Weights of a small transformer language model: hashed n-gram embeddings.
Each number is 500 + 40 x the weight over its row's rms, rounded and kept within 0 to 999. Layers, rows and columns count from 0. Numbers have three digits each. The size before them is the row's rms in percent of the matrix's.

# layer 4 MLP down, 128x448, rms 0.156, rows 0-127, columns 280-335
105:490457498506491512542493503544517464518465535511474481480453534524501474496394516514495515515495517524508498563535493515531491470533455479482490411434507595531454542452
107:509529515429494480482494489372528473509471488465501457488496499503518497419521481469530505444474485504489549505519421509467504517538645526458442473501497495509480503492
104:478476533611514493471513455424544498466562483577484565480512516508465528558540447510475530450539496500517405577544513490458429449494520440535555531461492520477526449518
096:510469502592503490519451541509582502498555512544472438554530541501493544538500558499466496430453525463517450479520513480506499545492660510500515472493528485503516497598
106:487541454401506476454503540610484508490498516486559497471508451516532462442462478522484522525531461560499435544521513489475609534525520489480424573608487504482469469502
108:475487441495491492454485521579509521441500397463483450524513473490454531625521441529486506415490500511482561463513490527508493441520625524420435497496496439454499428472
105:546505492501492517528421531605531495512508500497484488474375553490532527499435456535489492561481488515493539522512482509523466490532430524552501507500609490552555516575
097:481509515462488475595485573488477470508531460470496503505471474493506533515568457522511490534541459531472574529506492512556540522475566465440484432529541398502529487469
105:511518540561477505499512536560463540479525577543470494499476490502519493604489522457510488545527478542516412413513509501509553411518468482477441540518484531519467457505
107:465537526475470484561526444480454549502466495450504517532486467495481475558557514516460519521502513494507439545504440516517480565490388478499526599574521610499434516518
102:522496520466508482449501519566501478472478461576566559514442542501453517479503480547519497536475484516489498489511475504525514549536493520488541537519465517484456464505
114:471495463539505473509521523539533527483474516529553403507523532496477497571500500543508506486481494594532539507564533523508592541484580584524461568558515489539515506507
107:512526504544507473523515544492540489493519432513510497511488519495519487555508525494509518492454493514501471512512452493480493543529594464505518445472506498483571503471
098:487488490461494470450478518483493492507441536549504503512417475502469546488399464533495513490472507451473495502481437525542539498505481447473437519482491488543464456534
094:480433529454490508518462483452405476494492474440476488586445477523519500402506539488434513472446506563489595511533551519422511550536448533540463527452475526469492476537
098:488484483481497479551500557544591509504557430550461504539393474490511520522473475501509476464511514569502583501499505516535479472477448432577499481531542492457497502554
105:536418503483519484524475549589461470501496490456482561508468488497516539563516479508505466426490505486512440444481499521515478505497507594507528496476565444513497544557
097:497382496450500494527416495517475518509465442526517525498599503493472545545534507475454534483512466578485451517485565501532469521482449522507514569530520507483546548521
097:501534600551543523502392569528499544494483531486466500515498486504484523507493467564490512484478516520502640515438537543522466533571582504550582523481485527502553536479
098:502570581516488567534492501516540503525519516497489524535510478505493549556455541502516487515537509514491523518546549469474527490486467528466517562555509491505503489531
101:530474552510502546500542584515446488475483565538512329511549561503502459561526555483471496527502485518524546504471589536497479542488410474504555556574532492507464493404
093:516514515503531495432460524569470514503599527481549358476620490502526471467497507454517464497439521490509519512498558502499459493482566523488508470504483480533525495439
106:508533502483515547508574458540429523466478482474467526500522501489530532585499541475471462506555553528475513479520546509493411497519350528452474573521510540501501579520
100:522394507524483487570468430529488468472424556436435506490507454495517485547517449534509510489444489466527570477506512507519477491472521505477463515572516474507510522453
093:514511478536498494558504418431472437505508543461490493526553544498475547489429475478460489536523490560517523494505460504538464521478458443565487502485527453502503577468
103:467510517465504507479582525535532519507490580497500465503557506504548462527446527548499508498436489431525438528516486525527518481536563529525498498555487453519537453512
096:510549540560504472556531503504521494467465477480492515504434488498485508512480491510494493537512503455494573454517471479481560512497400561541430509533514488424462528468
095:463474492461503559505450481548491502481546533474486463566502485502512439548523477494480481559448463533511512537440472504484515413522578477483443526505503490475521463539
097:455532480497487477475463528453538499474467538537553508473546495493472442461478505491502505558474502444487463476457498460475512530495430428503507637490470518515434502397
106:542455472520505510525550500494454501516519504487499550533530522502480495504410485515508499463439570498477538448541494520518497460549422522485450505526414516464509509631
103:508423495536505546491440536453441509518536513524574501529634525500502505452429537486488492455470548575504518527472558528452533490506420496556530532454475512519530522457
101:527529489508489528423457526539442487494569537569474436531429479499493533443466544503519486441501508459469551515486465501546545556506520527530506489544417492520529482604
105:495464539522531480461487495545476455488488470521479462529521499496480449566470473498496500530485507546490557488528519531512499573510570543473499463417502581525551553522
096:507488461489509443516467464488540490491532525508418465505506441500491471381451455467481474565494564421478541507483545493502493399485492541531567494564523471493491543497
097:489489474535523479513550539604488467517508514521532577484565497491543504498492541490513536500468527522495555472517496503481491512540551541561485481560518460470496427403
100:525477493398481489480555426554537456519454423493499482481487548501504520525527509485514500590576508516488470520500438502512593511462558473482466511497493479453420486497
095:514484489530502475447461527570494453472514503491479511466505544485538438520555488527496491537397479541494505479533515473424454451461640583450537479456482533510524486504
096:526526540478521521482470491497536465514497452520512488524549404503498485444459486528449478530503483492492538526452446479557448502487475479525541552469514551471539513544
104:505492454441503453504431427545522526512439538453489489468484559505504500540489496504484487421477517486493522557495435482502479507487529463510471532508453492482370546490
105:459447559430478501451524514470493433490488503544470503462452511502514478407479504507502543545474507455492496523526477444506507365492415496477492510411460428499465570441
096:498554463500492536508528521612501548509546582502496444527471470487493475488450473487480527514507486587477476502484511515504516460562460563430458485483517524501564503526
101:501504507536485494495511531436524505513488579509551572526501568505549506554501548456534523516534514535507500520470533491511488431493523514414517464618553493527469522566
103:488496553523517544493438451459518490502518489441501484491581527514483502462478501530484481549507474462479457527473567495459511547498548581512508553448528514484518465479
102:549551568450466543452537505490494540542521500507489554527533508474507466601543491523530542608467493529529535479495472509510506486500464558481482544470462497506447504511
096:515491553503498432467384495521468469489555481505481502535465479523537481384502476532477535465521502612479501489515525497485499485507463530501492505483477501493475513499
103:487560534533528518516460457563481521495587557511481496495498483525541465539479513460513486563479488568475509503565608521523552504533443466475558571493543484481527496473
107:488523492535493513465558412324471479525453472506470447456463460523451456451465502475515502489462495497518439522491547521495489514446398469469478543479458524523479471480
096:508551510461521526542469512556534525480560488469531538514557582502477543552537494543531541486536516509502483559491521481543437530554555502478581522507578500517552480489
101:503534448459499503501488525562548518527509519543475456524537468498437466540470511546503509531460512459503474473494536498530469430480507528490469611519468464460508518476
102:509485536615491461556573505549508498496470480464480513530451497491509485523534499515520460526524462477501504556444569498493484403476492582464537541524508482473422406499
096:530519542496491498541533539568538542493483507512468508540469506520496503476604454532509523501511479509497478528548439515482525475489443444456494486600528498520496543637
092:517550534498491500498446527515480466497582470508466464524602421501509495512537469432504520496546497469475476446490540520498450623475493529503506530439489493525551530505
103:507450496477479462445472418571530451497409519472485505466528451496498470433519460521490485534480502468494554459542483500488508486474445453460523512465553444472515492517
105:510518510518491527495476446426474501516542477502501586511505455516515510534510548458475537496528514582499487487522473501490519524470413526497485560542460509530470475589
099:511526508614499510539498467510468510480475575521472472458447500492482482600466467540473498485487520449489556498489477508515513581472387470479455478462497454543458488444
103:484523525527516517549459460554428487477526460480485459453571475486500520597607445520428532460535477468515349492514520462492527402434495480467480476533551485493436513529
096:476519484547479523510538428411527503468508544570510522487558488506492502535471502506519467542455561467485500427538512522522478516503533504495528417464517507489547522491
104:479522488514495501491515543472555488474439460505484481538553562507488527569496493478484498527576495475470497520525509516481567500508541552535532317448522558500536540521
103:533535497508479498501524507575390475503544498464491535449489486501521508428410508451466515486470514520488548455465485507494492423548524474553498508415526515468535484539
100:529511464520512504576578585532591504501502498508473528466498429527547487565512474486419481574456463454520434526454445474419498465526479445488524496548511527473478502483
096:491510507475482523429606500516413511504449577486562490501442464485512502530530469491574543482491492495545557457484566524468456546543425454536522518513480515510475487472
105:503518473510515554509505487469452500526470551509541502523509496499518537540446533545539484499521495553478531484503495526526461525550396473454544446558485484502504489473
094:481510479464528524577428532426502494494476357467522497446448498515520504484504490480539536480539494517509501495462501541492535518519482486509459426485538472517484564463
087:525564432499480538538494549507490465507450517550527502517537468491537505570496465431482545516447517474500568483539463516446534498541501530488537516468509478533544445607
105:452484520586511504477424480551493500515460469483467567505519489494493474531479415451475511421546484462473536482529474482494474473490497503535478611445522532517517481525
097:527487574482513473495431531547478530506536418540480469464437465495484461554571447462477503528533490514516530534497495502473417473481371467470499499524496525498478515464
098:484548490495482529487502460520494542538507513445552405472543475505525465490550443498477511490498464443530547455506494480516518501523624518412444472465488447452509519549
099:527449505479482494495538544492467444529495444502479491499416501496498433514505542517471505515536492518529508537543460503509512594486599468414503580462581456496514482476
100:521464525532500514411432461463485497478456575558432479568516457489574511481465566511431431493519497494471532410534456526455534481455461467486524460451505501442433528530
090:453555468539532503525501448562610460505470428514542437493511463497484520487506412502545454501555503511514542536423460494532502580482419485519488453492462521453468411423
101:486470447427480497517514458524538496502467527507481551494442541500520469453485514490546568519535488495481520513431500511474530494507584467445434493590482451546519551444
100:504484466507508549480512480533448502500531479496571521568552521496481498540508493514481493485469525524518522510444607560524521552489554518483550572512518495541494536478
101:458526538495502538537503597553530526507519524502540498487555533489548467615542507466519508522518454587484440525542524526524569589501344514483493525567556500485494518487
100:491516505446505474516439570476491507509515479437518532483528435488537522547489502484493488534541484549508484499477519516508567471473423477497496517470531434521505490556
087:504490436579517543462478596573424515500553530590513475466576492499488507456462502488520523530476448554482514447511519479516532491459495450551518509628576474497493471511
093:472505519392507543426491440392511476508551460509517498490582495498459466503530476502508499498542505489501520529500541486490437485479476479530525560466496520464504511549
102:493524545400498496475481474522602488507464442494468554456444486507488516483520468503473494509510511435498412551531462496633499486517523549437478510495495506519477495553
098:530509496462472555547531496498517493485531508548512523546534529511546515504464539483518476480463518539489501502537487537536512482420352495468479508499538435523518473450
101:482521439478484517503482502476535498480509502482521493525413451503527570552473575487468503545475503487484538514494475484473522498501459455569525541484489472501575538525
092:476458538478500467507480524529427469499474543512464453479556544506505547468508523541457551561569492512514569500534485523471506539475383485475490535513475531490476530497
103:471459501529515517453560566545466458523487482510464485454509467505525535526517500469530492469520513518489534459524422511549459494474362518485463485471452467498471471467
096:494493515493496521509505549497538541501477500438489412470530512495531542583498523495509503474494473520525507504514466503533584448475583499463516449565498480512500508468
098:475529441489495542535534473445460525493451490560498515484483420489485512609504501463498493532521499521513641525474494477558435577464527542522518490494569496492491466514
090:479556541587517516534510502532539473515568499508500473441524484506509563533529496491509540580533568503493600483503470513523476614518595515441498465545547542552542480458
100:500462454433520497420411505494523531517438548486477473578544496510467543505528501492518534436465459466494462485509502497544452470532496506561524449499507483487453570383
096:514442465538517486478549524535505453504472442550519520487419473480490533453466496443513541451495497534504482472450462456486503502570461444424468485471529456480377494405
102:521504505481529464573466498588506494511556614529488491498531497502512428550566442523503483548470442496514454507475529520509467493496473472563475432480545444574499482438
096:496467520518498485563503430480447508470478557505494491522468488506518427459473470476499500504478527475474535517514453528495505455480467472425526561517533452526418511532
101:494535501523500513486520502489505530523514508530461481533553538497482486590506489504484535425585494547515474490505516533473498542558576436475547585490439495476543487533
103:557498544469478532457543524427528491516568522477458563516546475474518509496354511549497480532521472548513535475499487503451463478534509542478520511435487470495503565469
108:487496474499500496469525530500510476500499436480521445470576565510491518480572492549510496516488492538481506545534542530562547438529642540462492510543537465500566411520
095:475520540443476526502495494568514535542442567481535478468433543500493503532514571491524453498525518500469542498509525503468544445475535497474485483456481483480442477449
101:501478515536482520523493397478496526535559581499537475523536478500490548525508485494537479418438467497494562506539428507494453484482546527477524504522499532446519481452
100:468490542466518483548483584575581529513548411525494437563525554504485509538575516508490487546533473535504456506490476502511421546488545551521507530512543472474492508443
098:456449511477506514531528453469518476522436525414509446484385515521464488520538443526492509375523470456485475493501495549506518539470594514470428473465451517480470450486
094:500541519439515493609403500556467425513438481502490528503516503497522421497489441509532486564450499500493452493519493547469507517535454563507422503555519500492456474473
102:504456503491488457526483534620592531452525517470466473537541533493528491547583494527484489527560524497493531475454525556515443462502592589528488478588548437466539511545
105:458501456491481498505543456547457513470483460521440518541485495493499477514583456537545490553492502513506501495432592478468526474519507501492547449505487558437445479422
099:521499475582502515524491480403481542461506521535495473483500547530510470555520502504497498544454469522490499470475485488462485531539449434511436500613505563479514458604
096:494486548491482494466569467506456476483515558446486526440588498497452523511545478484537437521545515476526420480523530518488528523555477502500497428543458472489467509522
103:482497494436509521440501506438525520500483552459517492511512488512516501511485476540465468471531535510491477576481444508479506452498492505504512471559489494484467464542
106:516496532574519487455478472571503486492525499461601497500498484493501479612580487525556493454499492506489433463526447471514531523492491499487519436561499574544524457471
097:510478485385515501483529504559478528513461552504471507528558525490533476489485494517514473555517541507515499459492458487535563537514572475486514533546510434510567528579
103:487516503485499487505486503409416509493532504487524455500422464487505480586606502442484512583510514570490491444498525485556525502545534516508455494505529526536471502549
106:466472467460491526436541486473410446498471509477478534435475487494510488408486430444516472552473495450508488508528436488479507516533527462429537523503478583519549468527
102:471568453593524473525458412397580519517445496474552537471507430484492468524552471517502458487497503492490531453510536505504557456505523514476524449411536469525509526510
096:547453528476511557528405523502498471502554461456538495535534458493454453512476464427518558505521498434481542539495471496476498573492505496515569568464479593506486547528
092:522530427455524445532535515526476441509508420451480491505479552501501477504436464536526551525493459505497454462484437499482513427439499452512448453488461504528505417445
099:495512508470516476488539435497371520513487507583532490540491501498505473516494533475544456469521486496506479499494442516479539609499560442516486460552437499540502520423
104:486430520444533490466527503423490551492478432543512576521466492500519518542440496513492492374531518427467451555517461512446465478519439467507506479515477484502503495522
106:483481473500495512556551486514478477486485487441484513517519578502464491413513465492457493450498550504483518542483543485465473443510640486530513431562555470514476543494
099:484514484416499475456524467530531496448564513473562480488503450498507552462559530508539493532524475474485482503510522452532466400484478523431490522533520496462431502504
099:523457526543495483506446487519585472488449526542520495529572453515485499490533456500502517425473497474493380526512537487508558585505470557471525443520511537469533467403
107:500570462466464455575457432527481444478474487559498494499545460495483496477517539476541470551518469520491515433473452548467492467551490527525454520528513518442556529479
096:505515500595503505465534517473492553491548478571447491518535467513505543493517447479471511494567534490523610568467560508465489576497623428480494462605509490455488474561
094:516472515531516516473446500489480541517603479562481529487449527490520507497512569445464505520522503473508499455435493517499482551522456453527442484445479444521492496463
099:544478475414456496523529585418437495462479518477554500479590515518482505531571515525557472557470440465509495446465475467464511472471453552494474439457481509520479435472
095:528505568564506488496522489642540488518493465444542507500545497501458493429517509464498518561499495441522485455535469486503541446498446453473502467623529530513550515478
104:473501418508483462476517444508499499483429571505502465438462491502482485489456450491498535498476484444486514480512500511484548468480569478541524458539499501490447537544
107:476499461538506451488464385429536497513511481570461469439569507493501513432531468506475430504450520445493471509473460468508500508489557525524562546540487488472427501458
096:536501516556506489469526453488494495512479400500505549493461530490504551542496506459511479540537515500469504482527489553565548556506539496497462538511501482517483544471
096:492506527531508458514390497520528491505521520582456457470557443520484478506539469475457492574479499532521517449503495488490539452498560469508471534553464530470511506466
102:568520529497479511496463507468426502506473494609474486481480473510522489472482505431485516464479488504509496508499498472547528436506521538473489486512459522498513489496
106:459484465473480497504505572499505496467409528569497468505532507517518485434505523472489523461396484540509480501502476472484455514534469436490483495489484479481407457496
102:472548583546518516490478535498574513509637578462514471489499521506537499509551478430470490539539474456543573463520490479469539551540362486550466467503490485487433469437
101:513455520535507487478492544556468523485475475472459560486440496472496454531534540492467494498562459464460508526525424486519483479520428526463472403547423493494497472535
097:493458503442484494510519489505548493484522522476490463515479484488523503487519475557469466445527489456475501543493460477465434453520423497524553570475535510473518503471
096:511488500511499494551564433486467501518457523522560526542461542505466528573547525460491534464462468534487434539530511480478528446496520488462481518526553443482474496537